{
  "n_layer": 11,
  "d_model": 192,
  "n_head": 3,
  "n_kv_head": 3,
  "head_dim": 64,
  "d_mlp": 1536,
  "vocab_size": 4096,
  "activation": "gelu",
  "norm": "layernorm",
  "norm_place": "pre",
  "norm_eps": 1e-05,
  "positions": "learned",
  "qk_norm": false,
  "attn_scale": 0.125,
  "bias": "none",
  "tie_embeddings": true,
  "parallel_block": false,
  "init": "normal",
  "init_std_qkv": 0.021,
  "init_std_o": 0.00448,
  "init_std_up": 0.021,
  "init_std_down": 0.00448,
  "optimizer": "adamw",
  "lr": 0.00139,
  "lr_mult_qkv": 0.7,
  "beta1": 0.95,
  "beta2": 0.95,
  "lr_head": 0.00429,
  "warmup_steps": 446,
  "schedule": "wsd",
  "decay_fraction": 0.894,
  "decay_shape": "linear",
  "final_lr_fraction": 0.0,
  "batch_tokens": [8192, 16384],
  "seq_len": 384,
  "doc_mask": true,
  "train_tokens": 200000000,
  "steps": 16737,
  "dataset": "wikipedia_en"
}
Each number is 128 + 24 x the weight over its row's rms, rounded and kept within 0 to 255. Layers, rows and columns count from 0. Numbers have three digits each. The size before them is the row's rms in percent of the matrix's.

# layer 3 attention value, 192x192, rms 0.0807, rows 5-63, columns 0-95
080:178163122127125041108149138123159126138114142108130156133175144109097158101138132151110117135117140168135119145097161126135118135131151109179087158134141142119121112119114117149130131129104151145086124138087147172087140119126118157117101153134102143100141101177133123127138122162122145111
063:152150114112128071135152100131167143136120139115130149147168131080147132134131149174154156163105102178126130130143141093080117142134169093170090146115147164113149095121114125127135091158127131140083145135098131156095076113105152116099126173144151135170097094131089132141147094137162130153
089:119166139116143147096105129133138175114118127135126131130122122135133132094121094103124143102152137173111112126122133129136110143127118118157198101126116146177117103184152123151139120104126183100184110132125130156129150116131142153129110139129160165074132142160171068135122132115114121140
073:089100128158138176129134085138131163131131138144123066140109109162156080180127078127128146138142108155103107111144124121108128151115119130135183118133100100109126152168140121114104130142132136117184126098108120130129104133157147095120153092144139127120137096134120116139154143081137085157
100:103122135148145168161120120146135144133126105162118092112155126111149110120133121132133138094143113187093153108181089126143151122115121122102210102107086127143115144129150108107135101090144145094151145120144119110128151132108127147100135094117144082152111106142140175119164136120069118125
099:146184137131162078170094111139185150129136142079130151125146135084115141133121119157139128154110122149117133113144153114138163162117135079160121108119122150131142104127142142137149081126131146144117122124116144153082079157093150145092115134165147158142074108117101147145144132189116129126
065:141164107130118057143144124110165126128134151089130151135153146070156131121116132175120141153103118159141122123107171121100123131116155117166095157117132140101143093111117129142142101140129114159104125125083120174084062136115120108129126159143130136150101086145100122158137123149139130117
073:127068121151110167101129130121078102124141093165123081105078109155148102114154125104134123113158146098152131095119104139128118087110116168093109135122128097131127171135109130123135138121135108124165124147193125098177168128127125094151112110096099101139151158073133133143126140083138128097
062:117115134142115148140103147149105129135126104117119081119103132134138086122110080058146099106136164089125113122136095167197145100132093148079144138132130108160113150098133121110128133096140110140167130085162104116158165152149085203156118120096093131089151150117149105147109144139105142107
065:138120102112129087143167121124144171149117156131129142153123113074177114133150128173149131181114117146130109095114165120079142141129149107165099139108093130067155095142097143152114093183097128136108132128122121168120072119121159114121118150128150127203104060162072138180159123132140133138
067:137157121112095081133151115105164144136123131130109177129166160095132119114140125171147178122135123191164133134116168114103095135133158098194108148093117137113142091156141122130131106143129128121108143153089105145084104118121138106146097161142150121141122073172118125156147117140156115145
080:128129144121133145134138117124121145146125134152105146114130126131103175135124128100111152083123116158067129128155071108160144139128132111149177133177105142163107160162153125149139142086136170058121113129115141120112167109123123147129154126124145135113140145162175106087125130121115128124
083:131115133129133150129149119152126120130110129120127083137084131168133087141091112113178128171142114138132125118119141115126079138127145139144171124111152141144115125167130136139101145124127137162152115099095130099144078151114144091141134141148127125091156131134102086095108123101152109194
068:137091108144118152099112166117088131149106099121116122105114130151142121139130103094116111132120155133127107137099142158147117086133096162105113147147137082147111149103124128155110157133130077125139149141153109144148198120178071112155143081077088132088161142132165105148122161114134136107
062:128100127128136112114109139135089084115141120123120110119094087168139107111137141088142103148146111086145141111120106154144143086113086151064122098152137135140120165101129116128115140082118092142149120121169166109163159151116127173114118115138102128112145170089149182136115143144109147123
091:170173115141145074108097156122181138138129128085118195128135149125097185118125138175124117099112126167115126140106162134172134130161132096162112128139127121143125110123141131166138129108116166096122145148117148165095177131116116143090130138158143145103114136180144095118103144188075155141
080:073092134125091199115105111146108156116103131150143096120102127163149082180118119074132133088140155081091115132169095138114144115126127153080175129128121112140145157120121143097115135151145124112149114092139095088173116123156118117153146094113144138123149117100120093138105129081152097138
104:106127125136114182118143157134094077116130124137143099119091127133136098090122181101118130163141106112187162144138099127125091097093141137079130107083142113122119141109127131077149132096122113153160128110146117111151093165091118091151119115111131091135132112093121171128104099115142134115
064:120078126147117138110115153135093096126139095138123102107101101161138094122132106096115066114117169099127110108124107158156123113126088175069117129147134114141091152118113127139118173113130108129143117122179126099196156143141098116141139114072090092111154159100148136130117132126109149122
068:136150125124110104107154119112138117123108159104122155145127108114148141095126166150110136152108120125160092127124115110085115169131157122156097131127153138080131118144108139121134110150097167135086097120106142155138054124072125102115116156144148128146134090136107132155104104122172148161
090:113166139139171142148100136118128150138148128140132137099113116110133145072132142125104139158137105171142137104156147131172135096087110107103164103097104118149132109138140121108164108073134144106146135152183120141114150133124139170119121116125155132109087153126172121159142150153108147085
062:157146122104155075139173119102152153131129177109127175145120119102136139121147178169115144189106112144155110086117148097089099143136172110168095130138124128082143097156137135148107102150085145132077129130100133136106066107119165115113127151157140134170121102164118124151125129127124138161
080:107076099135094159098163127143097114106122113150142107138108127160139086171122111099142115132131144073151125135108112129097117120131129171086106129130160108114136128113092133106104160160132069174122137126146089106178120099170116087169120133101100123119157126114085117142122123071156119137
071:112120127122107159121122129150115107135127088137126115126139123144128136151122103102143134057119146142099145152139086133176157159140083125103148122128106118167108127132128108101112139108156124095148166140118142091123172117155108171117161105121115099112130166132161134104146130139093121107
092:069122111132089153175070124142123135117151096128120128113106102128134119186120065089122130113141132068075148107144104128102189120124116121110157133153111107129141132114108123120153084142152114137134145117159082126166097134145154146170138109134132115132109106138108148135124137137110102119
082:119145150120172110134118102148129140145136154129137114118105121091105134156114155107117109221123105124067130120148133118135140150129145129111183108141158184151140134140135129125127125110116137133109081115128157117115089127121132136098153103151141160118111192098122122116163145132134122153
086:188176132130151065142128117119180130122119133089125147133169169119124148092128133176133139147123111175172134122107188116136097132126141093188117124077153141123128082124137135143128090116112131152121144149089141168075076139105146126113089153162127128164098108125123128137152097158138144129
065:110170139110155078153127087144168153126124163097154151165167129081108148153116131173134161168118103158099132149146137097121119171106154102173154118135141150135132104136135144116146111135141166123140110126105150153082097136116163135107121146174162153119093137160115145107145102135154108161
074:093163145144156112173114111145172151127127167104133138149135133098132119154142128164124147133137131147085110123145150113113165179149130097169158122135092135105143130152150140126160113135128198111139105124114140146114084141082163109080140123163187139134094125146133131120127126164119103146
108:166112105136134071129135134117130120126124164109126142145109118130120159144136131153132114120121153078127111108093196127131158160185129130160071151145133135081135122147082118180109124191115156146098111123134143146116085090110122102080120140155086132144142136115102138141146111135141139138
064:139167151102141092145131097148147132120112159099115180136136131100093166140116147155135156166104089163128145134133131085106124177158167108161124126138136153097158110145151111131130112165131132112091111118079121127083098114110142100114113160187151157147112104165108140130124126144161125147
063:148112114130116143112113152144100115141129112118143090101111110131131107092128125085127077091125174098136104106138118144166160098124097147082116094136121106141114133122123122138120161101125141131128142104178157105164122132117106136145140125088095137138146138088137144146105156135121164091
069:121078100122124173113124152129096136109128116139139088121117126161131124138138106087134120092138155065128117113119132147124153097120099152078158141146110104120137140104124144116107133157133098128163127117159096104166177113186086134152109089108104156124173107107158111115119165092122124118
115:189149111128169085150096127109139174132132127096127120116144119122143123098132093158126115180124128138146120080116200134146136106125119113148102120092143113123143080116118131154134083126093100160121125125149110171093098135144162163153106131127116165134095117102145123177166151151120161119
094:132126162108116185087146109133122068125128153125130114119128147145116148112099174086150126104126115135137132155135066131140091144104143145120176087126150179183116139142163128119116179078157167101150127125100156076110136143119114124123144164135129125110158170142152124094062125105136132121
075:122135132130105136127164111117133142119134154140130142145121119132117148145127151150133175155157109143152120141129150101051091161128178121163122135109127139091145131157131137089122124191128140127107109128129111121104075123100159052131099153168165145148123091123082130119129107084189114142
087:179175114107147115120107117109149166105114141106126122112141128161124159093126124122120129111141124136154117128090217125128104138116124108177132116090165162155131050165148116141154122163140127150136099156140147149085106131110156131137094141156143192107108146085151093136138144128174140101
093:078073130136103156105163121140118109142128101165132121145119103117153124170155136173114129128160138109137145141134092133108145140118118149091096153137109090090117168099106129094114129128120090122137143115151122104155163124144126090150139103089114071149133137137098144126138104087129108110
089:147167107133190067133123122115150168145119110111122149125183146096131143085158128174109138110119148188132126127131169134160146109122114083159096130102116108154129092097131135149144109114127108122105129139148116178095165133153147187106105135119131157137120103129171130160157137164087162097
068:162184121115122103148116101110185148125115141102126164125184165120106174133122127166141161120113134173129153148112166107122124147131155088217121144114111166134120090125142144141132090171138148140106144163080119147085104131115132134127111157151145136131116086169137110118142116173140118142
110:143186137140183070154076119135184148136130154066132156130151144115124135118125103171144118121107143161111106121129156134136140161149128088177158091125132147133124101134154122162128109118125175119133127123104168150091101151100152158083138139169133161131094113143136119132134141190080138151
068:130078125134121184111131137146079141140114104151131102112096117162131121155112118086126093114134136109111128128137100154161122089114112184077136114153161120161122152131110132154105175103139121118141126111163135112168185132145100125141151090088115127117160184114156102132115133100123136117
086:126104131126129138115100118135131174125115115121124096127156143097140131221126123162128109130113120133063144149128158126152182135106138134121166152139137091146152124079106140128103138184133112108120118089107127146108139140153132125123155072166096140156118085130085140110152140112171106109
079:154172155103126065144117117127184165136115144085133168148163121096111158163112123180121124148108118158097118133103154124135146175126140089188143133136126142123148110129130140143120122148115174119105110107068153172083087139085158127084137128169146156110103109158109121111110137160146132144
074:170120122136167128129104140135119145116121126119131113092112123129116119125124114100138102105102126106123137104120145147255158111123093133090164087139137101161136120121159128150101132100126142122112129122164150137142164135134108201091113103136097160149109148084148146155175157154096148116
097:116140110143145135114116120141133191145130117151120115138117094112136103125130107139131128143142129191092137104149146122161148129103130120125217103130103121144124122161146131119123122081125164096152124142133123138105152129137138128126147110128154141087111128129157121134149167131101138129
086:145118120139108161139073155102134166135114122095120131124082161135146130101139088124098107098125150080162103140124196153117141128145109119131127121078108094092129113141104139133130094189109129169124165114147100175149107118148105146194119122108115141124136094107142112189144119141104128102
062:124176129134171076130153112122152110146138173108125173143131118105117145087130191174114147176116109149155124138135141091080113144123150096133113141129118165094125110136135125142159109129119146111111122143111145139108104087089171132082135179147144139157112138133133172127145125150142138152
093:148113109127076151111135141111119126100125133115123127114138147157113140160126143095132141088112150069167116137114122139102135097136128154114072158124148112080143118104137137107113125196116084151099149131128089132139114121145090121196102144123104140146169082143125119125086120109173123099
122:103140128132200105135095090154165171127134138119119119133143104146121126122136092149146124120131133143080114101147115131116148159131111105147165099141097119153129140163160116140121103130128148100167109126126152117107152133128160182061135104157144159106125122136153110152156152139104133144
098:174129122143164096134089149123123159132129131114129120100107122124129143126129103106097090104115145092124123093110179151203165106148087128101116117141120114135129128083118126152116116121112145132119122125160139168119160130155106220120127100132085158124117124122161133163165171166102155097
074:083167133138147165137155114123127125139128125171108120134118124122120147122139147110107152083127109183088121127165072108153121132105137115150214116155095141180114146182154116136157137084134179061150103157113138110140141117113124123125146138116185132110125133141172113099127122106108123139
074:102076120120079195101123136127085111102124113167147120109082126175129135154128156074141107101137145081126130135130119147127134113131106173086126111162128132148126160126123133105119148130151106108128116119171129102179159104153107114157142111087123122114154165107124113118110137088158125102
090:141162101142165143143142131107122129122123116155111112120147146141133108051135136112123148066145128192148136110134141129123079083125135128141169110099123137164107123153156107145156107075140142120172171175142135116120187122135100162168114143098155134093149132125191085135141130141069132123
087:098070122122082190128154137125081123110112128161142107123124115146146115158114120082133135124136143073140128129113104134112137116109111168080124130140131111121135138122110135087107158183130104137134106116156106096143099096130113106159138104109118131137160107099100140115113138081184126110
078:105142147114147126123153103134143111135132135146128133143124118130108155152128146097135128109122119163056128141146083109131134181128150134143167143185132181181127156156134120142135133100144174086144082132091178100130146125113130099094159146138149137110141169139145100072098121103117113147
087:144136134126145111129099100123128140153121127131127159125094146142127153150119114115119118148106119128071114107132162113151148160143133129155189137145150122161133129145103117164128123132142191108115114120107159153127092103145111140138158113138122126101130136115162109114171151132120121139
068:132175149125132091155118107127177147138106144097109158149150146096114141121138116153125157143118107170134135145122144103108129167128154076188140119123123142112133110156165137133133108157139184128123126137097119164085068154080161112108105141165169136137107112149133125116138115152134105143
068:116123146123077123133151122133143131152123137135118147157152139115118140148118163182144143158109121171147141148162105102056118152115187121168115129109125135094129131135125136113130152159130125118105124138089104118087087111103163049120124140124176115151117110169072122141106107103147116167
# layer 3 attention output (transposed), 192x192, rms 0.108, rows 5-63, columns 0-95
093:131224119119130135166123108134193129111119131080114121124146134136134114133091116124161118115111137153126137110137099115157150122125139000125150103097135134149135123139151126120124137125157126140152127170087114140119099150103146115088119131165137136127122118112129113112134134170157130135
090:147216124129122117145112123136187132117117140082120128116136137154131113122080110122143116105115143141128146123142135107178166124130120000148141094119112139142116125127141114128117140106157127134141135165079133166111122163101136117092118133160112143119115117117136129097130143171135125129
087:156211168143128121164130111155199118117128143121129113153139121134112139131125139185157108140104129124123128137133106147104117139120103000161110104118123127117124155113143125120109144172093146128083126140105154102118105126085135119085134139160094139135135135141102145140131113150140112139
081:131054145149102134124119169111059108123130124175130149137114124119114169117141133144104124135123142100126136150109143139119092123144116255101109143159109098115130114111107138133135123153093125111100127093188148100143146129150116137159116137098129124142137163125130143148106117111093136123
088:138075142127131129095137142111108133175148131151101155174124108141109140135120121133113106154143132071091089137098134152074087151150108196129104130172098136111167127108123118164131152169087107132091120084157162084118158120147131139123152163115111165148167134104144096150074138084142124167
105:154206134114128111140132112127184140120105137092127122121138129145126110121092114128151125111115136146119131125134135109151146131141111000168125085116124153142116138120132126143111151117150138136136136161065149147112134156089137119092128140164113149124133123128125132103119152157139124149
087:147209126124129121151124118141184135124107133085118123119141139156127116128082112112159125105116145147119140129141124097168170125133115000145135095115125141147115129132139121124118135105157130131148134163077137160117126149102151123090113136162119148118118120121129134096129147171131126130
096:097033130126129138102131146123069119138133119167131138137115125113132142136164142118098144148141105113129123146120133141104110126120137255100135161149143114118136123126127139122136114133118121122127128093166114113141132098171127144172139120095148110132137128140136134141126118097111128125
085:110039129116129139110158139110063120145141107171129140143110109109120142138166157142107129149148100117120106130106114145062096136131138255099128157137139123108137140142123150132150122150101141118120127104173133098163139098150135133162144118097151115130139139132126136147129117095121129129
080:131184129125115111155111125138181116105098127085125127120147146156122123130079120106136134101113130158122146134146150075174170112133120000144132107120128135160123126121137131120121135096169118144147134151082135154106134160097142117100113135168112159111116140114136132097120149171137127141
090:142227126139138124153121122135188118108116147076128122120132128156129125128076118129140105120103146144111135130138118109164175122124122000134145097125115136144124130112140117128106127125157140136151128142085138159112123154098145125067126142172103141126115125113135131101128133173128133127
076:143208144130136122134128115145182153124142157117127125140154112123134115104122098175138096152122162093134128132122115148112099137154101052145087113083131139128145130104146134152125148182096126150090125152109127102097114139098116138079117133140093150127122120139101102161133106129163115138
084:151132139171101152119096161130082120113155113138135139117129132113125146122150131167082122102124143135164155141130129171156119158114162216125132112145106113111108112138118105093110109128122128097107125140171118139152134107151111108167109094111136106154115129128152152123121100126104114089
094:100039123126136136115154136114065105123139117178121125142113120113129143129161159125116138140153109118120117132113102133088110123120140255086130174134138122112143132135127148115137107137117138129136119087174117102154125100154137144157133132103151101131141141125126136139129114106109134113
085:109034139111131135101143135124066143147142111175128119133119120099121132146161140118100136132148106104125111131115128156092103148133137255123126157143149115118140134136117137130149127138111135112118128102165120102128139099169109131181141112087157116138137136141127115139125122076126127140
100:147221134114137117152140093136188137124121138095131097124164119131130103129089126119160114124118134136108130114127093129128149126118123000154130102105130153133139137130156126132118149136139125157128139151083133125110107153084135126081127138156119142138142116111108125113136140149162128148
094:113045128138130132105143149111059111136158128168135146141100121111125153112172142154104137146137117110148124141123143135100100125125127255111113154148118119109128129124111129128142117132093139120108122102178126118149145106153119137160131126095124110127114157138133149141138106098107128113
100:124048114141132163102110109138097149176163122139114141120128139126144135145138100112121137076139122108141114119125159125135166150137152255125137133175125110126123113139095094123119118103135111095116120112168115156156152060171106130159122112114120118154104123132174134109131139084109111138
095:094030127114128140104139136117064124144142111170132132138121124105123136132172155118113148147151099116133119135117120146082093123111147255097131166132145118118147131137131145121144121136113118122125127104174113101143137097167126143168139118097157117129138133137128128146124121094122130123
083:132191119133128127156103115145201143122134135087135120119148146132124127120091109113149132095108138153145161124151156096191170116130135000135132105112126124162114120128134116119112136098159108129131123184089106171103123127119127120103114132154107147128095132135136114091146125163139117116
091:150175154120148113141136101138203151122116144107129098140142122148110112144106113139150112110127133118116107137114125124089134153142089000185114098133138144143128161109118134160107151147123154122128124117079165126110144132090139128088143154172103152149156132138122133123124156131130124174
086:133209127132118113150099114149189126112112135091124115111153142145132118124086103115147127108118148148125151130140138101179163116135114000149128110110122129154118125121134120125118141105173113139147132167082129161099125156108125121098112131156114142122110125114123119100133132166144124127
095:103043117139118137112124146109061109131141120164127140124108134108133147123167144118098145132139115133139128127135132124126116119113152255088139160147127106114125124141123128114149103118129128114134120108170111131148133107164122134174134107090152106119114134124148138132134117112104129099
080:115076139121144119112144131110072129140141135177131150149137104116122118122158142145108100181154121086116105119112113177055068120131127239113124159142122136097150131116139140160147130172080132138106122091184142080136148119142117139137152128089153132127155129114096136170112120089126130134
082:141091149100157123100156141095110128136101136156142135164138125130107138150129165134114122146128117135073111135129151106098141140155075155148122101140142149095142146122124128155141145148104129113109108109105179098140176145127130122079147147107122156144135140111123101126112139088124142148
079:167193133123110113137117119139176162110115133106119103127138150149122105121127102149128129080129167125185144134121138152136106151122113000199079086101109138143101142139124126138130145126111136112104140176083146127094137160101122114128101135147121151134127117154114126128119134141131138138
102:147221127133128120144120116144191137121115133090126124118145130143131120139086116118147117111107142151117137120138112120166160135126120000145141097124122134139110136129138116128110139114157132132142125160079137156121122141102140115089126130157117141122134116126127130100120152174129123138
092:169222130137121128152120118139188136124117140089118123115134137151130112117092107137151116100111153139129139118138142115160154127142108000161122083113108139135111129127132114137112138125136128126123131157083146149112118160086121114096114131161108142128118113124130129115127139159140124133
094:168215132127121118143120113129187136124117143094132123117143130146124119117092109129160126119106144131119137127134140102150131124135098000157113083110115143141117130114125120138112143128127116139117143157080156136097131162086124126094120146161098160127130119124120130122126138153145124144
100:102146125102103094135108123130131101101102111113155117116152129097140115107129145078112156144122115174155153128156123094176107090107130075100122146076155118175103120133152168109148145092137095147136151184129103149107106176153134115160119113125149155118118142129111106137145118165155138132
092:160228121133124119153116116134189134110117142087123116115137138146139112115087107134142113103113157147132144118142141112176161122138117000157126094111111134143113124119129117134115133117150133135135132161080136162105120165098127121088116133154105139125109121116130120107137131164136127130
087:088033130111133120098146132118063122141147116171129136139115116107129135128170152121108145161149086109132118140114113163081085131118143255105128174136154129119152136125133144126142122134116123129129136114168113107147147094175129151158144117095154120123142140137122133143127119093119125135
092:103045135125130127113147144120057114136134116176127139145112120101134153133172149136107134152139104123130107137119113131092096124125128255102120169137137116111136133128120142123144119143108136128124114093178120109150125110150138139167144126099141095119129157134131130150133107098115126118
102:117185154118135101137140127140175112090089115113133115131125131144101127148116149125136139127124107174120122140122110120132133147127099000147138109125144151148109161130131149127119139109147154131154116142076155131130135152108165109102131140160143129113168144145119137106103156165120136139
085:127116124149132145119113134138099162136165149154133135122117123118146125117164097171108109138127148100174140137130128208118098145116172218141112161136126106094128109129121117117118102144109126116108129126160100119131128077150090131168133087093132108139103097130106136136145105103111118104
091:152194122151127134146087135141170127107122148081137127103127147133147132111090102127124132102089146153151153140154157105217183115123132030155132090139106119148106100108110101121103120102167128128140135147088117183113122145113128126111118133151088119135095113131162136105136131155106122124
098:145223158132144105150121126166193123108107127105141117137132142124120135135123136143148135132097121156148137126155101151155129132109107000168130092111142131136113153120141126127106127128120158129130114160076135156121106131102148106105134133163118118118152124162113150126132132167109121132
099:112023107139121147122119148104059124148132129155122147119115129135126127121151129094114136140144117114114120125118161108115123111140147255098139151159122121125139107139106128137148119122136100138127126087168113106132137111150107142161126120099159123128120114116142133143112132101116139133
099:140197139119148113153139112134181119127110131088119117142123115152114129141093131125159117137120110140103111127122106118115135127140106000150140104116137154147137150126143144142117144134148140155143123136078147118118111159074157123087145154178123139123159125130113131113118145159141129159
096:153228126135139113145128120138187129116107147084123127127137128146132117124096119136151115123107145151115132117145115110167157125130114000143136098107121137133121135123138115133109132120149136141140124150080137153113112152091142115078121138164108137123127120113121129113127136169134125128
105:152217144113119114148133113130186136115113129101133110125151118133117118124090130129151128127110133140108135121131112129140132130121116000159121102106127149139121134121141138133113157136133128141128135156077148133108126160086137123092128146157116149125143123130107131112127146152148130148
096:102036126130122139109134141120068123135148113172131134138112121114125132124175145138108139143157117109150125131120126152089094130121143255105125169133130126110131129136128138117143116137101129119119130106182110098157129098164112136170126116093150103126138132136126131146129111100127134111
078:123088112126131099120147142105039110125133114144124172148117135147134139102155133100118147145143136128169131131124124142108098136143139227123094143135101155105120116128127122132159114115094139157125123122163112138170143152152127117162130125085173110100150171123133136130105139132082150109
099:155232123129126117154126110135187130113116140091125118118141141143120110113099120130164121114107144145127141120144118123152143125128119000156124089106120146139119129125140115134119143122142129146129131169081136141109121156097126112090114135157115145129124125120123132119129138161141127135
080:124093139099113095110161103116072121155130111165115122140126109117135110131175144126117127163162118114142090123127095179047068150124118181135108155120146154115134168127130132141160150143103144144125148121147138108148142121162127125161163134102156130096176153120108130143119122112130113146
081:147153169131138114142128134132171108135114143151088122155143116155102132139131126146123116119138114103114107139106104144067107142150058099153102105143112147134155151093138100160128149189095128123092124106116166069134146146121143147082125150161119143155170141128136129140093134119129126153
081:102098124120130102128172116106134095091113124162142123142129128124117135141129177116169142148115100185098120119118109068115130109115113147102126160147146126123121140131114158106116125094130139131156122100141145130169141114130158118100131162124113122128137165124114150134135134139112139142
089:146206128123124121146104115146193142124116133092124111114149138140133118128081100120151117098112145132124141118136138107176153125140115000159127095117125122154125124121130121136116143126155119133133135161075140152088125160102123126096119140154108151134119114125125111107137144148141121147
091:090074109135143139119150145120068112129137117155133145136102125100154142124159143132115137145130109156124123123126114103150134116123149255083150164132135113123131122135110132112135101108150143134157104108163100151165125098171141138129145111099140079107105148116141129126152097126104130098
108:157183161121128110158132135125150116113105139123127120136134116127113142125108141158146112154115122115102126142121138147107090117129093000155107107111124143134128137105124146149118169174100138146095133133089174101095109170078128121122137151157120154127149146139086135136118124146144123161
107:106098132088121091140175111123104130125116103157120117157135116110125117138154149126145127152144111130119099124114080127060070127127108143115111160108155138140132171141142174137159143136100146139137133126141150105157138136145150124139148146110154135105172166132091118145126121139144131149
077:170195147145126127127108112160199154149135155095133131130149131143128120111107092168147110139125157090136138136126146141120115132139097003165085100110128134110137125104147119147113146165098113143083132147109143118098114134096111128087110129163092157144135117139111123139116115129150111145
097:101040129128136129104140139119069130138142124170136132138117125109133133127177139132105143145148111115147120138125129142100102128116142255111124167140133121110137128129123127120144109132104134124118126098173105113147130097166120132170129116097142103128128134137132135149136110094114132111
082:136181163159124139135136134170197104154132129124109121135126113133113143146136124182156108162114122108088085146114079153131125139118109066128151119139130122118148138127160119115100146176121140128105114106119142100123079110106166136068136147181091119131155114135122142140118101142158100146
100:104048120127134137103128150116069120126142122165128143134104135112139136123175140132098143137143109126148116137134144130114109128123144255100125160146137114121130121133111130122140103121114133117131116102174112132149145097179129139167139119095137101117107147136153134144130106099097127106
075:159197132134123138123106114153167160142134150099119133125150134128135116108122093162121124132122173078160137130139138163144107124134122046160101105090123126116134119124154119145127142159101101137076138173116105115090099139107109135112104102136112155130115099146109115145127108131155117122
080:119198147129118101130146125120180141080114156114134106153156111135108108114139124130133105137145165148166137131128100138120087126100090053150073116087125143136123138128169143132121150127089109128105119180114133099110135164126140078097117137145135166135152148144074118149130110148147151133
096:164225125135132123149119113135193129116119141086127124119140132149129119123089115136156117112108145141116138117141137111164155131135111000151126087114112139138115127118130114134105136122141127136130128158080147150110127148090128122085118140165103150132124119121127130113124135163137124139
084:143194103143138136140097124121180120097115149080126127097130145148137121110081107109130131094120146147141155129142163114203187119137143021140139094131105136144125096119113099122096113100163120125144132141086120168111130151105116126090112135159103132138090106110156124089134143151126128111
# layer 3 attention query, 192x192, rms 0.0586, rows 64-77, columns 0-95
131:111123119128139127118111149111114102129127211151102146135132123115131121129107170130148169110139078117139173148139176091096088125104194121130129151124131155131105068111112150152125156111115112152135147122115110102083160154128128158146110155131154130169133123135145107095146124107088028159
134:167131157131108112120114129144129148151132107094109113108122149120122181165134150136146112149155148116135118137112101140175115145171121138139118136114117108116146133175141114127157161171114152088147144124134175087127141110089077114093152117135169134110145172171102116116083124120158118112
142:100137103138108150127126166135098130149122108141139126078170162142146079128098140112138141137120145158151159127129113167146130090156138123119134162135167129097125125130130126090100128146152109141078135142142133125134128126121122095135134078084094126136136110138126113124141172112111167121
148:136124133103152126157110136114146116114169195106096142141135139125112131151129090150140109115092129087124125133136118138075126148082104134090153149144038071089129128117153070147121151141138156112143133131122132141101154139151122165133148106144152120123103108122182125115113132167105044114
136:136150169127116121116121114130130065146154153124123106119082108128113124138126142144173144099163114103181153146171119129137096150116138133120140124122105137075147114171151134116160193141120160087166127151129157096132155150094119177116157140156153119144154164170091110115119115133153110114
136:121132086101125141126094155078131142114128204119119116144157160119128126163118154141147131152103135110082143099122124133092137162106120121107154179155077122063122115114141075104124135108101113146112158100148161131123135141121112110116137116120133120115102082122132114112088165132088041133
125:152119101125137134109113139116118184139096123159145141134103103128128114137110165127172150095164132141116138090137129126137156133151131144119146132138145141147110074147104139132104142107082104144153082064163143127149149153148143100129099154139115129108139110130119080106084145074106137097
118:155132122121120115128113122129137094153123161179124143164106086110105154114146114103150129083161070109171129154112131110111117122155144111103149110115110080173119107116114127147105112135118089111148128121108104121150149115153137151116123113130083157131136160122152127113129110121150106104
129:114141149158121110175112124134101140097127095093169067108125130133157108124134145141112124120144165166175158123131155144148132098089110134126147105137197149117155135135144163111139111090129172126153109144144113108092096130107143154133125084111167077116136150167093159155161121157130189140
147:141115128085113131123102172110115143171139197132119153140123123147098146147106152145155152153126108118122111142117117124136081141131133117139110122146109148111128142143145132156110157135088117142152121063141184115110165143119103125113148152146150140118146149160100104089073166120092035144
139:130149168129088107146165111128133110117109048128142121124125107115108136139154124131106123105149137130126144152110126130130177094166141139149126102113167142168157168145156159144140133206140148102097137175091143101148112113100130131134132123131104153150140161127117120094154094133196184129
114:116117129138148130145138138149139128124129113124149166091183158156133092142114119140103149145149135140137153132147117145133118103158106116105168158103165114090127128120129109090116101183150109139081127135130130091099139131114148127136109108112137117136087137182133123123112168129098159131
144:122137187180128122157119105169134155132126094092111110120116139089132151119131097099143094114138151117093140102188129126136133159123153151109111140103148113116139113156133062129163173125152171106168082139129155116088090147108110126118129126125156152126155146119170149123138126111146137153
143:138124094121137132095097153132130164147137124110139150086141165157156122152114120128150122168095162137115113101114083173153124113149079127116149171148107088059135136111119123112111102161135120106124149113174127126137162113119115130120142089116124105124116119160122112152082173132078144091
# layer 3 attention key, 192x192, rms 0.0589, rows 64-76, columns 0-95
135:121063134122087110113119138112121089132137133123134128130099156102122100127114133106112135135170099121137139099099162097140129174158179142143079157130141121122149141161039178123147141148121112137060114111141102131131125142140118086170162155137145154142123104143092137121125137137112111145
131:153104121104127152141151128091082134138172122139125100106113111144159120105133123123185130114123127105122150139145104144113117076081129201123120126163108109125141128111164163144156174107117134127136146205194100122099137135152149124133122114115163110117121159134118125140116091107127121104
142:119040122094130115076145151111126143132138115147125150135115125111150106098180074128102145141128171152124140102116125138121127105130099184119131148122122141101157145137095167108094114146101095149143101098124107140178146100207119142153149126121119116105130106130133137160117150118122140130
140:099075151192106091163128132108105156116146169103126153134116169118100150168165161120114127123127153092127083123121112151105150129158059155106100103140114133117144136118082150134146100154125139120099129119102165115128104097123113152135178089104141117166108126150108114140104178148104147134
122:145063125106123128132095155104100126143170113130118112111087149120162105140163110114192143126133109105138150116146099134129092102124130165144144159166102122131174109089108160145115098156141123137104126141146073088093121167171139116138117141130172105144117109139091125113144079145116123112
128:099044140172097112090125122085087119146139140156129137167142173124120160140122149121084130120119134128117137140096140134111163115149108190115093164165115129143125131120089141127160150147164117106108097110144134123113156119118121113158162099112135148139128109147164094107099181133128137140
123:108122134068112160086142117169097083104104125212136128120123106182126123136089142107129136109147122139108145121138077120171120136108155157157121119192170127153141146142147133115139154109157104130122092109161080138148122132124120115130127151156138160122150112136142123114152132103133117171
117:103162176154109146164118123125154118144110128069140118114129107148127153153132169119101125146148103120132067101107123121139104185122117082164087096112151172155148136156117112131112088140103127118126130139107159105119069144107095118105100190148135166110149113100087159106179124119123128085
125:152102097077138102103086117150156143147125100135110151122141140109115095107100076170156136082135120128153175131160104117118097136120121136115178130120094133126114115111124112118090091124162140113156125121124106142134181149163134156135073091122137101123115138134130156127131123130112132120
132:131068132107094139110119127108082122140144127150122138133082115120136149112149157089124135121140147112124169119113096126122112145151147215119106147157168125140129140129092179122129118127115101111105107102173113119123162116139124109153153161109161142123123182122151091137130110104131128127
121:169169131103153147135145153144151109152159088121137096096130113125157094106130106136191100136115126104128175111131129138137107104079131076138135148081104155121126124110160128121116135117100138128131159194135113140138147135123116144074115141166105116107115138104075173146152123117148138114
117:130069144114140118099109162096100184119141114134107135136102130122155090100156095116096143114134150138157120066126125148095130092140091182123161154123101151090148136141119176137096101152098086143141098120124135126170153086213156151133150128121142103115135110142129127150117179109103138137
140:153100110123128122158162129107117145082186141113122126097135141120147122121105111158140124081119144104117157162125141139128151134103140120117132138167080099078120111143154135103185144116125152117089144180127130113141135111110147120149140110136154103122123104146100136123101119158111124116